config.yaml
num_hidden_layers: 14
hidden_size: 224
num_attention_heads: 7
num_key_value_heads: 7
head_dim: 32
intermediate_size: 576
vocab_size: 4991
hidden_act: "swiglu"
norm: "rmsnorm"
norm_place: "pre"
norm_eps: 1e-06
positions: "rope"
rope_theta: 25500.0
rope_fraction: 1.0
qk_norm: true
attn_scale: 0.332
bias: "none"
tie_word_embeddings: false
parallel_block: true
extras: ["some layers without attention", "local attention windows", "exclusive self-attention", "capped logits"]
init: "normal"
init_std_qkv: 0.0359
init_std_o: 0.00679
init_std_up: 0.0359
init_std_down: 0.00679
init_out_by_depth: true
optimizer: "adam_variant"
learning_rate: 0.00155
lr_mult_up: 1.23
beta1: 0.9
beta2: 0.99
lr_head: 0.00785
max_grad_norm: 1.0
warmup_steps: 496
schedule: "wsd"
decay_fraction: 0.569
decay_shape: "linear"
final_lr_fraction: 0.02
batch_tokens: 65536
max_seq_len: 2048
doc_mask: true
train_tokens: 540000000
max_steps: 8240
dataset: "wikipedia_en"
Each number is 500 + 25 x the weight over its row's rms, rounded and kept within 0 to 999. Layers, rows and columns count from 0. Numbers have three digits each. The size before them is the row's rms in percent of the matrix's.

# up: layer 3 MLP up, 576x224, rms 0.0908, rows 26-65, columns 112-223
# down: layer 3 MLP down (transposed), 576x224, rms 0.0743, rows 26-65, columns 112-223
# gate: layer 3 MLP gate, 576x224, rms 0.102, rows 27-66, columns 112-223
up26 100:505517488469502514477495501523545509466531498503446507514517542488491494475484497471482534484493522473498532467526522522532536479525465512504558517459529499457476472510501539479506514523519530503491480482478494486439490495480516542469505517509495485510436484482480502480474483574481529463476473511520512492521465542493524432542532509518
down26 100:519517482437477520474489548544515504457475511499496508491485477533495485512538458513450478524506524516477519480502511524557532479474487530491539488561486496544502477475502471454500485512525472504519485475491483510479472514528541458507510559504518516507492537513496462533494467494529514495518499492492531541487503474520525499478502507505
gate27 109:493518504534475488530463492504542463516482527499489477553507497492517528507477491503491509498519480477458483491498503461485492452484552486514464519457436477477496538486518522545490542445425539524512517534494515453474484492493474494521471487469560467488503519482460492538522498499470485485571485529470512498515490490504526478474530505513
up27 102:487535488540464604527511514499442457505517474492501485493473501493496504509455527454476499502469493517485512496522486503517456519529489510515462515519502487509528516478523569476525510525492513491477500518484506484481496500495505476502538529490532485504497527517494517477550540526515507483541510496484489492506495491519517501540510494491
down27 101:507570522547479512497522486480487500526528530505515501508452488476522497503483531507500501509462480488508515503558497489490487506477501458536468514466503447532478556504474496493503535517505506456495533472513510514511499511486493470478492520495531494515472461493493496530522557512474485494486508516471460498531557481497472524541521482482
gate28 106:489511501494496548478465508533472493532502501477494489525513479485536514510505522474546514502506514519501504483479478527493485456482498481488495460453542489504500557550514505512497488510502457564533560529547481450543483514511465522481518490498571534517525459492488529498456471506486478506492514499503478513533532524501493491542526494517
up28 102:497492504498493475469478505517525506478500496456512507470483488477533530510462502447501475491475489524464538538496512522508479554512496500454525478526491514448483503500520485456488499526494464480458497522484461538504469493510538511505484437514494507464533498530518512511474460473500492521515507505467542513490519524510522494503477482424
down28 103:511523501450533485434537512516506537496528484530490557526527528469471526484549477484489502479480533498505500511530457556517495509477492509557540510482501471451478516485461498474468518536540530501503465508501508487480503497559494525524515475486527438513527501505496492490480542482481500512467529512534508499521533468526475471521542494464
gate29 113:503490475486519513532526480459518502540484533524462525518483542496504498484469499494452513524529500509449480519545527492478483484504527475486496522485497522519488520528477560502496519482482498511503516516507473459475477478476486518484498505504514494477490508478464524511481526535483499483536479493507526491488477543512550523511494482470
up29 104:482509466461481464496490489497485509548528440462561517480490510481510488495487504508521548538494493452526520486479499507509498484484548526479528523488495545530531499525474500466538486510458481520512530510495499520517488506505507509480540538474511535510511472536478494504482497483545497501529484515507471536500486507481482535536532460543
down29 105:472482483478496510561519485500466514509559476466540472509483525509506534488500512510489511554553522500521490536527513472505472446444510499514509496516477540495518504529494481487488494503489490542487555504479507495492488505480540499498501528521490527465460489503449514481439521470459495502465501509519513522472490514505491511534537466512
gate30 100:528482510524507498522484490506469461510511576500538516491511493465534479530551495540515495491500443477467497504495498470474422531525528507519499507491528509514510519454511526448504492479467524515478518481503490443471518520529475534528486460502504496489515533519541515528502530502506529521511460527517495526502501513508521523456478513486
up30 106:507550536490496532475521503499501507461466485459483492515527489453492506517522442470530472530509454493470530499441478536473509500518514492481449480489501510471487502500532479478533523504494540502502504522478481518481501533497481457467491513504542507503462460471479526530503535505488507479504536524487448498541521515482536487491468535554
down30 107:544497494534500529506506484521491502488444511477543488523536488462546482508493460493499469450508446473519477482508451480470427525511473538505527477472530503496475523494526492460521544482461500521479536510489512493514514461523460510544487471529527524500506488534509564541524501491469497493500462510477490500496497491520524478478489524483
gate31 095:476500523499493554533478509519486502500466454489532450475522526470492471482471526503499523488510517478491511513508520538536467516515550527559492506517484534468516457484482457496486529487479480489531510466513503497502505486503507463483542503442507479476514559526455500529466525480516525477511494501486459493530486455496517487516462502506
up31 095:512517491483514468526459466495497472479509534500482468521505525456515501497476491459508501517499483491470477470499474519491499501464494525539484454481498517446522524522525536520530485510473526502485485497536509512481505498489510505501487464528480487533544475486504512481508469526528500548510503567495494484524523551496555492464497515514
down31 095:497481522466535529513522497487545538523506442516471476533475527484479500495474530519489498519502558496523509479527517523489506528498535570534513502538487518485485502500500443451507517455496478513545526482485492496478516500473492545457519503499540444540529526494467504514464509511503468505504469480509514473562445441481493468524497517517
gate32 094:501500494522522525568488539528517477478431490454508518474494499468524480532524463507495518520462480492491472484522516553527491526504499467482495504512560486535494512503487477521488498507502575479487470460502504473479491521476485505491520485504477493466471525514486510512477506529507491497476536508499474528529505485501474508486469513479
up32 093:506491477482536553469510512531524526510502558491527492462517513549478502531515443491463475486449448497530513486490524542508493477522476483516515475502528490547505476493496518430515492485514552476544471494464505515500471531506530535514466500505475481515511524523488470525496495512506496476461517491498486482512466514493512522511499531526
down32 092:505468500473510531437518510503506508517564479541501494526519540508497512481508537490511523480465472549515507515533531493503494492504480569463488463502486520490521519479491492478530477474487437470511512488508499530484468506511490491472455486503473461524508478522514489480467500514479489504468503571495530496482548510498534505516485530487
gate33 107:525479507506480484522495456525488525496508516458471538526492484462513516542543538529479516516491482549468480486497506499514504458522534479512489483493504456470533542493530494523467545524460520542489525501504479465466517503502515526536496532510503524511514487479464531516495513516503505505465494491499514502469471539461536463481468498472
up33 100:524515472506501502479503516512556513523495475478484526512481474495511493503540501477499505488538504502469507500508542504494544484523492488509507503529510507499495529474497509541476534514466507449468480463503520494508503495473532488515490526531486476496475467491451504479484509472510502526478483481525515553487468471509493476492478488489
down33 099:504507476449525500528485519504531553470523500506508534500484541554507479503503533505478533473529438457497483524479499488482478512523489487478522484501478466500549506515492473518489520500520538478481519498505526544518513483504533547532518530473505511510481483509471480507553504466491514551474545518528485511503514491530527518502507519516
gate34 100:474457519490534478516538518461493495494489560477512501562491531505545469513520515496524517511489508517508505479468531554475533488490530473489512541505494501461515500537523502520507542455503532484508516493483494472464496490502461485496492501502532487520532516479505520490505512520502485504521484517503483539495522473493531523505475481523
up34 106:524497508491489512511497515537485487532511460501491473472470491482492518444505535471466495489462470509529481497503470527543491492505506499519504497536514491479465516458483438544506511480512482495478498466527484504463510464538503561539472487503486497470517506530506499528508497450445528535458530520541501488495517515506493520480480522459
down34 108:502468504460509486506497524531494468538476506513490493534443553501511543469531511470521491530463487489501494516471524510500537518511454495524549525438525502473497471503491478537506535485501457507520484427518459466475499460499511494527457465485496460489503523540500520526505511505470481507489534490513466489469478528462496499463494541531
gate35 112:499451519481517498528491508504488496475533540498525492429486556519492501493486503541530479502507501512521495479473541502497484490500500500479487534490480507483496520443474474495488515501479485478492501455520497473462513509491471499495453511494497511494499555528511535490496532461550506463512494500488499520504498509517511518501476509494
up35 104:508486465517464509508524527538534487533501478480477491526515485465514481500568499470522487484496480460545490493494482505485528509480493487522503495518511516496525476501503488518513476479491495491519496442493524474499539516514527449457572449456514533510491505460535508506480547536480493557543489485484524503454498475497533501505485456483
down35 106:472492484522489519505475515503469501517473499513505481545548470475487452519513525550474490518464558517492515471500485495489517496485491549522521567485522487509516521525524504485512505480478531524503495505532556501489553439479478494485508470528484538500463526510513510492492536499498505506519509467514506474490508451512503556555485513469
gate36 100:480503485536505528525446507489484469563470499529521480478494518497480502508524495488473549502469456472523475452498504460521503517500515525496496481488451470426485511487491526490508470477514523510517529524509494465492503519481476460485564525499501512469479508469497532515457537507479485496529516514479472490511457476478528481476480492461
up36 093:509524504458534560498457510548515480475508491467500521511515495491492529479478542504489469512525506472497463543527472499469486469495491515496465491458500520491479463535512514497530531488508491512517509489505503469524502467499500478482501461513502480548514513486529485488471478525525488513509517525472525465512485516490482457461490570481
down36 095:489541507481516495503486501515456515488509488526509486499519547462446484508510526505521522460513508452527504519543453508508496479498529522524526543485466454495480475499479512467488473513445485513521539516498516494496473493473554510497510489503494492502482477504556522487462482484494493510491505521463480485526452469472508511466458561491
gate37 100:514518558483466489489456463466484475520510519531528455446479529482495504495536502495518529534481466531528501498447539507510510499509505494539503527502525520522474475470537455498521565496463505495508553469533509498472502495477486491480488470482518525488539482533494527529526457487488490502506488527500498517530539511482527492495494457530
up37 102:509459476455505463538496485476499511500513536509474473533535523445514480453502526470507487497441484505552458496523510497536518497492534462556509516489501561520501501473468500561483520512492463496527500473475509514465478487479506504495549480533507493490501504524499506505478515447496474515495488497536491532491486454448465522475491493505
down37 100:490513465496533472509531497490517547526535500504462506509466474458549502506554486480513449527492532503514484505508507486474499475477499489553476492503486530478514542524501467530464527471483469486485496491496503462526471543488519509511521470513455519517470535513533448535462487489547461499465487474526494498524549474485462524490511478500
gate38 103:482513502538499500545467512511464506523519557485517495456487540505485508477508472502524483513488503493483511495489463494515437526521527494509466535507529524503482507496515528474541543509460514487478461433506518490470508517523490492506508472531503462529505525538514534505502486475494519531544511567510504504503524501499517503463468482466
up38 100:509503484511500491480477479519519467516485520518476524542514522473534505506538492480475458495493506506500503494540548497460504507486502452482484539474485534495483493514474504532516497452543503538487529529480491493461500504501523510501491518501494493498538534482490479519536517480526504484499492504491463498502489501521524490546503518488
down38 100:514462492481493518541506527472450487467541505479514539483512555499496522501472490483549484447518476513514497497496475516534544491479518486488514473517490485511475500476510471511512493525503546522516441529540454491491495472514522492504481569488458507561511475486486483542510537466537463494491530467520478468530534486492526504516495488505
gate39 097:469503466521497540501530493515502478515506485515522489480528490488469538474468498507484517493473451505528455496496502491471501520507520526511487548480440431456509469492524491487507480480530550515521522461517511518524494493555490483478503508482531484475521468497470537510488503544469477482515496501487506494516516509534486478538532468456
up39 091:488484457524503542528512500483510456525467503535521495515525511458469512484496471464473485485456472457544490516517509502508477499441526517476453514477473511521480470492513437492497464520513539490483503519489533504503489506487504510479493532498523495464479510518507506531502478498459477432520499464493503498515514490530472522506515491493
down39 092:497477495506504514513476471492520513494479459540532486517505519499557506475484494478528496504500520487466535513532489514483474497472525510510496503522492516532459505518499513524513518503451465477520503541505465530481521491397505520546514522492510517537490524514530471526531463487520523499486524473508470488480499497527503538433485463455
gate40 091:537476516541498521527522528527502435515471487489465492545445515497492501468538528491495525502500498535528490516489536492507472468486539477472536518521499494446514502453475538514476554466474516515501506496557481504451487500504490474474467544486491501463505482503463499535465497504442510536479482483485523525517526517530545483473493480478
up40 097:510501442523470508566530481475473513500506506440479479478494464473520504488488510500490474464501518502489513519484530532515471495446501517502509467514508543510511516446520515495484541496506501506521556496506516507497506498495525490508505497487510502513517502482486492517445499490511504500536484474485461550505514469483520496450490490521
down40 098:535513443531509476507517491468513524511525518480501478495512412509530466503490476474493455494481479502507506500545486536490500487460475531486488476488487566486474510456534519479500460497473483477482488519506543534518510496477515492501487519506493513534476496462498494528469541494520561498516493502530473498471489469480519510478525505505
gate41 121:487500517551499530525490514515509472504496515467493515519551525470464505476550494524482466514519520431481498534475490477470499484487542479505470554484461469474494487541459523504493502491522546523536519472514516502497473523494514480491511476514525430478507473483515533560492500465488505522527516501500509524503477486489506500493486536450
up41 120:524561502490479493512518478504474506488503514516421545519496497495490496507524504511488514510521509493530496468506497492466523482487455503511479489503484488482522484461463463536498532501540516505507493476486482491550502526505472527548488498518533480498470507510508475540527529489505454494485528466442501525469493534478479481507510480485
down41 118:473519491491502474465516498560517476498496521532462506451489524492461438571528481507523497542484489542507483518478492499506531488479500496537514543520481489470491496501520509484492473512474511453478520471461497514500481517502494536574469494520509498485480516497534509517497510545476477514503502488488477521450489502512487494476494500507
gate42 102:515487496548502498491532484519494487539461489487488550542472508497504521548450483538478493498535472507480476511483465471495477473469518532483480514501455504485485525521527493500489507490480527542460499481494503468520488521570459501483514460475528481481509462481477526524497479487452501499533474515444535519473488479474512514496518492431
up42 099:505492467517509512525504493505483484535497530533493542501485510449508484512497512489463467466541502449472494461542512493472509457527515465461507482503454539501546518462454508505511537474485530471472499528509550486522476522518535510509530531486476474484509552457474503518452525501473505474496551495513479523501485482507546499474506504434
down42 104:523506463502493476500508481462511449519503497525500505514485505497508501474489540503443526437485530475494521485526509504516524521496479472512462562456525507446489488531440485509511475465501511475535501493486532531512479471461489488525490510468427483503518546449531511518492528521511508463494554509489514518517529524545514463506458512499
gate43 101:463518476500502497498538556446526489540479489525507512487486567542502493452497507504464467507480536479472506507516524494489492505509508489483473479514450503515518507527482484508527473465509511511493494538487513471474449517493520519510518506514478503485495467525470514488536538473506521503509509519528487482529496516468520514516530485482
up43 097:505470532544526512536500540542498508449508484527543470469509492478473525492486503485527498454485504520499478478451513507472486471502452534519493508504520456524510486527519493494511469487495537527469446466486496505474496491509497489492522539457529504528469512463496495514505483492448470501524505553510525542516527499521552436474497548492
down43 099:460484523472460553479546548477532510481497506513500527509513492468479495475521503513496465521486510525510505456510534535504488544533509487527500492494514508483496490484474478497509466521519549500446499514495513532488486479519472482510508525464491400474484490496518493502512475515468475537507536505498491523501482489461520457517497497525
gate44 088:471465502515546459475538535471505475504520514463502540508498537493512501529531547466500495504539532523477488476486519495548511486525534483462489512508520535521504511532482492464535471497422523479457503479514502500500480512515476515493483546503512494498482454507487511509488483449476533500502524511519469490452475488551541508507504477530
up44 088:523505507495539469489469473475450456475526504506498510524503508471450490471512507521516518486535443523495492461473518482511485460495526477484480533499488477474493500478473535517486551492489526546522543503487476465552522503534467453527511463460561474459503534520499513494479453497503494530549493500501465508499482493485519493550507547472
down44 099:469483537492553481502499526487502455505508512492526498501489543500500515483495465491461528497529517541483515485460529493509481457495532495495481529508499497500509532512511478504539472499465498532514538490469482457493499514549446458493503532479542496485496496493500546490449445473504542529508519495491472497482490501523513530524476485497
gate45 106:534487527495522482518527534487496499515469475483506489492495551497483526493500505495490506516518499491483509512467519541515557530567502514530541512513514502488450514485488475541491524492504484511470437456504444500486484523509476510519499531485471507507476457503461560522488517450508488514468522531501473491479475523518460538504477496522
up45 112:469513518488494523532546476493498457472477462530501515490500505511438479490494526493474502499503493507520522526503481475507487472526508449535497551515505518475525500492503535504483498525496489503447460528527478531478507475503465450488452516474490510517538499490501494517539468506487482510451502523505510470466476486480489531476518440519
down45 114:518467504505462496481501491510471479488486480511478496474528488516467509478473504517513506500497552518552469558489503495500504447491533462480497495508477483491500482529494544476501518502508471510489483516557503494521476526508479468473492538564492529490577511483498477512496484512481502489459458525506548488490445476526488487489502440493
gate46 092:496528491494504506463489499566486459496503531452515540522518556538501517523471464490547502500510445565509472496476492517489526483498496464469503493488524465500529464549506522499483508461506496525509547490495489499451538502525512511513486484492514547477522491498469498519501510540543456481504531535473483482528510536525521504506523526491
up46 096:451530487500478499500477473488499485532514509483528471459475489535518477520494446503512478498525500512513486486529473515481554471511479519537469468462487516508499507475516478533502502487522484532531520512482494519529519532527556496522480524523478499487536494506469506494503526468522463478481511532519519547491483492510477464497510521503
down46 097:502500491522484517510472500459513502509491485524485462455458464458478476488498515465481497462481548436544518507524490472506507553481508535479497516472464507525482477481477505520474462531509511503506454506524512501532475540490505497483505507535483482488479483496488510514507480457469565491487485463513506503497528490515467477515445452505
gate47 096:483468488457530488534527543505499556513468484510536519467493536511540509498430462498423540554500515485500519494499532514511482527533484514533506514492483497496502497533448449474505538520485474515523460501513520501472440485480495505480495489496466486501507466508491521509501529526488491510475499546526504497485543518511502493482542501497
up47 098:501428482466487499467510500437504518530481501499502486518528478516512529481503518470471462501549526519509512517452499480508514496491504508512444525500516528482491449496510507481530509531442520491476510507539473501499474527490507479532459459499492472523478472509480513480506523453512489492506530493487479493465536474529486486475508479528
down47 100:512467495478479509505514539476481496526443485529489481538543484488519488517470475497490461534504518485490494560467518476528502520500488503525435507482510468521502537507519531506548496543439473502489505494485509501476440475497496486519512534480465513519510479497490473559522487467491506496495472491477501515499538524479513485444493468515
gate48 080:503478484532532548489490471479551533524509479495590498473521530547543499521479496509505485504549515488539501511476491482527528492503538545544498520506477502486506529477442493532531487531493533459484511525487481496497478455483507501550552527476510466481499516483510523488488510466540513515465508531507522497511494493531506530530500539477
up48 097:529503487519509530491490508560482499520539463503520480436487488522508476512481499493479545463457503494496523476545528502490485488547466501538554503522513521512438497475511486488478507484500513504500485470560519517480506507492527481481487524496523509474495523530454487498480472481499507500470518517476460495493520537529539474558553483542
down48 086:478491522497473483511506489434522489495486508542480524568514498490486526501527505499528449513526536491508506499458485476499520494461508528450477502485498479493571487535504545498533484533502529491527531500469479482509435505489489514540530491506472474523518493491512476530501474528493494511512469488503567530549499466444461509455476506477
gate49 092:510488547515513469503570503497505503527442544535523518535530535478524513488494484453485481533550498554532521498485573562479500470551541470487515514465508525525509533492491485511505493506491479497472516511509477505499503489498444514539470493527502504514529540459478516525502539460475510513477502520495520519492503483503461511511499486493
up49 097:521546478439519483502486528538454557466489487475472522484491494487493527493533561502489490529459501488516479484485472542549497521491435512483540521446497461514466506525483458500505502502480472511519522484478492485480485481469532503494497456474502506498484470490507503471445460500503497522504503452503475495468474542472500494512550518535
down49 098:487462530498530477524541555493507546542457501507508529501532484478514474475506475465471466560491490525563522476480507525490511540506525474491525537526509528532509507522515500504500488514512513518451537517555461477537456525500492521538509470518504481471509503457520501471500513444483494514514493515487490506480525491503468508495512499503
gate50 101:484472493474496461516520548499502527453472514516514514497500546494501514520503528499510501495493543529468482491487518511502488546487490525507492484461505515533499503526501478499517535482463487505502512500488462505510471492469470509515482498476496496523497450518496531471435500503489531494502477529518507538479483494499460511465502486510
up50 109:520495493500522473517467480513463522513516536479536507494483473439542557496505495518502526526489484491494505495490522506500501498482518522531500521494517541506524508524520542464510470540493481499489505531514504513518509520527461485517551473513554495512500511504516521532458556490480491522509521500526507478553532497489504482518476495489
down50 109:506510516482500514559472502501491518465494505500517552528521492449539543516513499491458499483498471473489517484503479476489441501483508470504540492482501518521532514497517468478502451483445513504474478521467460453520547512497466482513495480523545456459488466505516557498503520501509516514528494496566479522487474481476461482503474512481
gate51 103:505501532512517498523471466543496536506530505513520479519506498484524483504497491532479504505528456511502457511494483524499512483506510452488487515488488457481507512509554569474516534473479516494476505471518515489506492506533491519533482498519504472481507512464469515559514495511485450531524479562537506478496483483481523482517515512499
up51 093:544493500513534484496502504486519515516512520475536503525526505482542521502496462477500486478527478481487504452459499461503471523474516518503487541502521466535492475533456479533511498500512520493526508495498527463463483524489506451463532481475491505490471457505510497494483538509489509543467520473511494471518543494502541495506470512500
down51 096:512485538514500525518534466556526504551525522490484511531509497467544499533532481478490456501549517504535494467466465495543482527476493477519520486514482455500489518496475518510515518505492492551459497454486487467506471493503486449447495491515488510480487474499499484465503491539515488507488500484524541474498492471527523489502480494508
gate52 100:494501496488493515521519503542543484510437506513512524526507509472528543475555500559500527491500477509525486449456504499457527470514523522505494497463500456497496517484486513511491533503504515522514492495512499492495503495534459513528456531505466497473517492469484528464529530462533496473514544517515522466498518506488539499495502481507
up52 099:478490497502524471495509504527527479478506522467522504539544502483508524478503483521513489513518524477517531494490507474492541468459544505473474503443496511533527530485483521509486507491514513541530472567480491510503521542449493562493465559501475481464489527476498500506505530510529505455535510502491476517493510481541514475517501521533
down52 101:519518523537498479500520497495537476485510499493527490553466476485518512521478517503517461504490538483484510529524504497500494513456495469460490516499495517559525519515515538541526487509475532549476497527465506531556501502540477484482468520509452509465533496496486478514524498517521537494506492482551454502506496491519561483502507507476
gate53 101:505498531490516477496494526462503510506489496456537488510547565503481494487518506496500528515474505516477479479461549476521526512530491451502498500450493438494531529510503539497513488512493462499482525560493477496522488478518407474540497495497510473503447510455527517483481504518522509453491513548549486450506484510497511525516526530517
up53 098:546480454520518494508477479528502464489497521476489533505535475441498466509491555492515446513513481535498488500462461500488476501498524513503491510523551473512520508501528510460454494518501500533478512489505499503506520506501533490554491491491507462466505518518479509537491462489477472497553487493483500502472510499475551465487491539456
down53 100:510537499505519501521478506509518466496528509482483465524545555455489493502483497492515512536551473513492454512491487476510482491462511486547502556501522483465509483543515478487496489509493478502484519484473480516529503515512465481531474520484461470503474476489474473522482528505512469481519468530533487497500520515493487530489509539491
gate54 116:488498536514505512517491475536480471507503507470487523530518511460497523528488528540492492514515479533435494441510473492510479451492497462498505509471555488459517504517539553482504512501506482540519521528512478481518492506533490498504496470521467451497528465453518547550505485486513454518518486515464492482466484517499486480478455505519
up54 115:506473518523475497508544504513531546494519498521472470474518506473511503504459417479496501497527485547485489509491518499510511523502514501515477505486541534478510502520528485509523503523474458503525487470478488521483486506506499552555511466522482480485526471491553486511466485528488475450494486538497485550481473485520495569545549524490
down54 111:520491499477463525487528498522519513458517481544545499482470538489506518488531502500492457491517452489484494518482490499521502503508485524505442459538512525501490530497502470481537452514438500514508477488528479488435499497464509534511484504508535483487491527540502454466472475517530514482452493428486527491479462536482467528498546458480
gate55 100:498454514482502480549487495520487535486525543500513522459512553507512501485505505456507478509515543497536476484474497520509484508527507534504524494504559429506474482478528466516486491515524505465459503480490481475458475499494522504491538488547505482498519533551508537536493490487546510519526494521526493469480493500491512531451478476456
up55 085:523502511512468502524520504515517519517474490475467430549504520463504507486536479493437541509509469492506489505478528527475527451516487501483506455481500530488519508468495533505523504429454460532512552516498514494553494483490537502515518492473524471496529501485531478478483495517502422520509510516461523552517512520482473471518535505542
down55 089:496473530442502456529522502520493528511494525482527459500515504506462447498521535533518526519503528501522534511496473502487504497503516494538516464483524525488510479485510516461514507503518510522446517466500474487529534508509571524485487487497468499540535493499536473524483484511521496480533500538464541555549476520512506515493486482476
gate56 092:520504496467533483531493497520464528475540556505500471495528503502495491535486517531545535506513451564477500443525542496465514509502484504511493463470518504518510514468523500495522531492494507539529510490510484512464503503535524546484489451503476504512527452494460510495468485489529503555545528558481527519505533501504473545446492502494
up56 093:479506500430476497474505488488503487533507518499484468527518512530472494486507490479469541504486495514508522489492517527538532493535502529482475469476480508532539515511520509536498453502471425501493550481479513487529511483480531486500508526477550499507545487503481519502478495535490497458524512516501482498473455525541497488497473515516
down56 092:496493500517475510516508477527493538504513477500474500532548464481500515468544520463472484559520505480520513512519483495481501493511459511513446511543460518522534477466498474499482497503527514468470453500517463505474486546544452522485492467502491492520479438486495556499448465495527509505542511457541490486441499529493489502485519530529
gate57 102:532475519482553502500488456516467505516484515511520467491489528494521490522515489493539560500527489499518503478493572459547481491509500519537532486499516501473495504482495481519480568508442505544522506532535513494453476529489502481497488477495526541518483516541477534517481485476508559514524507519508482519492503510501519472476444471488
up57 104:489511515557488519479465462498504508500457538509497478531513528494516507507497494448504503513556492426534501497509490491528470508499502474526493469506486514498548540494507508511471498481502547471494498507520522516465522501527505477459538484523483489476525549485532482557506527552459509482549513528501522514508462487494497507500484494478
down57 105:478507487520492512483467493522561484485492501485542499533497508509484503516505519506426456527554496461519510507492494514456505513462518475530514490512440436530533480541492500449485475459502522510489510476502517509493496571493490510513534476528501535480532575495503489524509473541469511490522500489487525530512528517528517524486509457498
gate58 107:482486496527535469508441492523463471507469489465479506520499518486461528547527544514571549532511535496452468458491510493500496498484534501511491486489507502463483486497511493529504481532461489526530519481501458480508519527505489484476524516484497461511526520459511559500472452516513479485503467518466458479464481516448468501508496505520
up58 100:504494558499523528463524539531518460499521460483494519482448471507511464504508509519485489490493496491522507492494537515471571503484502516440452501499467442487493541518493503538505513473496545475487510496463503477489482505465510467507501546475509504513451473527488507526555474484518535543500491482526532500558503501516511461516512499500
down58 099:538517519490553534537496494537511505507480500480515516510457475512485490499502501555482495554520502481483501490506476502510532513534511469513505530511510471477458551489494492500509524496488519460478486491532485485471511484525524487508517550481544495517517511513495510518548481466487513493507469522523506501535535535483548450516505501498
gate59 105:508483541489515486531535504500487479536496522478494556476526506492529501526518505498472505550487465487484483524500541501495487506478499481521465535467509481512507479492494492503487496505518493530496508456536497484448535523497532461453524458517518522494529514514499521515517519489498504501517482509489544534514495472505511478481504523424
up59 097:447503508473462536527498509451479525497471511517483462489495520471526505487491529472490495515471469520493507542487505533509472516497520531522497536517504500501518506508499520447525479505492441521482495534531509520485505488506498512475546491491497516463535515493477506532493485513477514493494479501522539478500561506523523496483513486509
down59 097:505504524492460497509531503464472541528472483526552482487505527497473500453485515509509521511532532505521526533490526523517467485493497512442509493540529518491485488461515521538514496468500506478496529518541497506482497475524528477519507530508503514429528479518509527477523482471485463515542452484499516504444508504460497522498472539446
gate60 108:537478503465478495521507498527485506491481510492488526469491504479504514481542488507500518485504529465523502435471541537512502451517484520485475498506508481512473455506482464572511491495491531467510528437504454464456471474464491470497529506511480502464476480521448531493513506522537532495448491487532505508482489533503512515526492476496
up60 101:499556478533500525499502453482535448538484514477531513537477497510507490508510489523478463519463442500506461520515513519481510540499500472485487549484485504503533487458517509510504504488480512527495531496501515509491515485504494528471497463492540475495512480492484499526516451492469455493529500493472481460519479468494500490531517505467
down60 102:451522481493532485488472522517568503516489505481516512494501501462535477491492549479478502507462453510566458492494502503500532529488490515498457553512471501535546497450503514532508483540500515476500487508491500491488529484471505464486480501463534504487536487513488489527523467474494498511476568514436494473530498457506573457510489488528
gate61 091:502552504500502510566485516528500465484457466513478506506507500503468491483536523517438534498509499499501504475506527467460450515489501511476452543489474496469469474509477524478470489517516520492469529536488487501526519509466489467490506492505510476468518474473477493494465483530433476515523506482502514472548482519496500485483493484456
up61 099:499489507523529523484513511492462525552529507462527508514495509465508480518464509475499492475479543536476546459508505520446484518529513478493539488506529521544508512494488495494512493469471478507478499465501503462468491477445530484507525475493533564484497499493460546521458530492494514489529485509475465505478501511455457527460459546490
down61 100:506540502515541537513515533521506487522494498510507513503485496529542463489492512549428498494456514510470544454509507428483527491488484504491499495488541547511491486514457506471473464502491555482520505488498516516529496509527481511439513518501488482534492487512471510491485497533435472458541480549503501481487497477496503524498476494508
gate62 101:480483507489527456503470513529466515470488515490433517499526539500526481512465570483555522530485527544479529483499508545479487488517510479502477475509509470452502530544469452512498485494474502479494488511474465489486478496498490448482508519485517487520509503479543513510467495486479524483526506530490519494507506499470486476518499540522
up62 093:503523531502463479498514485491504492449486471448494534501560501492514490531474524502495528512491554514509490536545479512521497491523485476514486490499584488489491487525525514520512522502507461444522490520506517536453506511494517485519456506495518484519542507496517499518488493517468487454519492531500548503470467478491472514496463517538
down62 101:558504537517420492516538471479510513523516463496516496501477481489507504537519467488503535540487519490488479506527514476513485497502436516500489587512507519510539474455491493507505507505515472510504513509521578488494492508471482489511446541507484526463503499495470493536483485513500520499484487524529506527475531472500527502492494481468
gate63 103:499534480521501559496507519499516511514440507502504499491491508489468521489509442504477514511485508492515523509528496461513518500523534480519479511496479448490494518439516532526525490479493525477488473443502524488460493541512472490512473498501512489467518510495424481508529498502444459475492503498499503469513467512518550497516463455487
up63 099:455525498527520471488505478530495500463533530498519506492493492489535468496510515500531532494505459514453478433490484517487534510507441502492516490517528506547501407488499490525492536465457563490561476480519468507531516518527490486547525494483500479484494445506507508492439517488459517515496477477501488514493474481492490479427515494489
down63 096:478493507469510492481469504396485496508454484497520479510490510508490517501479507484494523518475499506462522500537536475516499508500536510505519548470478487447520509479521575476525482458503527492482484487484475487498541537529496453545459451508542505487475494515505541447536519521500500497512472482507509472510494555485536511546467504470
gate64 097:521485480485527512485495575469488466446505484517488519481518516503461519547434504525471511483521493476483457494497500539513480486508562533519520495510518531500487479505501452467484476517477480459511483473479491483525475545480459470489539481518485503484507497506489514513493465477471524447516447482490487472493477476502474496504483487483
up64 095:517523528440469519475534537499476502508506496498470487528482511474423539530523490506546499514473437573528507476450514551480493525474493528504514501484505519487484511497521463489532529498500492483498510481502457506509531499501489496451484519480496575505507506516535494520511498460518512535487477495488460477524490519449440514480486477509
down64 097:479502446462547438508493536504478487472520541518532492531493492504498493464505474503459495479502498500481454480529483462521458511502503524511515484464510469521478483505472507493485487500466487490515536461470503505501535554519520474506529481514512498446507534477473485531486474506454560466558488465508517503499490519541541520526479490506
gate65 097:498532523498486462506491506474467533514506518523477511486482516574497479543569517474495507507510519541518508480522575519470521497530510497511517483476439484486492490517467463517476502501480476504509516501503505489486478511484521472499470575499499472484508552480493514477477503476500507499473507487536451494492513519507456542493499518507
up65 085:480534498552499491520465530467542504517559519505438507509513481541530537509493480481508505465512480495454444506504549501546510485523484504521498483477520490500507485497483507476515516526490492502499535503496521508499494513481501486489471497481488473488463542516550487492470504511475495507528435502511490503509518514497542537445533523517
down65 090:491529558520539485488527508462490510467553504456471473501464486471496534494550533481521464438538555497507479484500503520590492476485519508505461495469509500444507509538557497520491490502499506491488522494513549500482521506529519511528503517508484500505487505469529505503518527470475514476554450503505496492510490517473489531503510435470
gate66 079:500458486509525487533472470531481497504546509512497550496528502535487487500534469546470486510509503444496496461515490483489461483503505510544545490512493501499492507434418502462438487506507483481482502473448500478488500502491507452478527476453462504472505481517480514526489489527477440500502492505472509480489504522511492462512468521523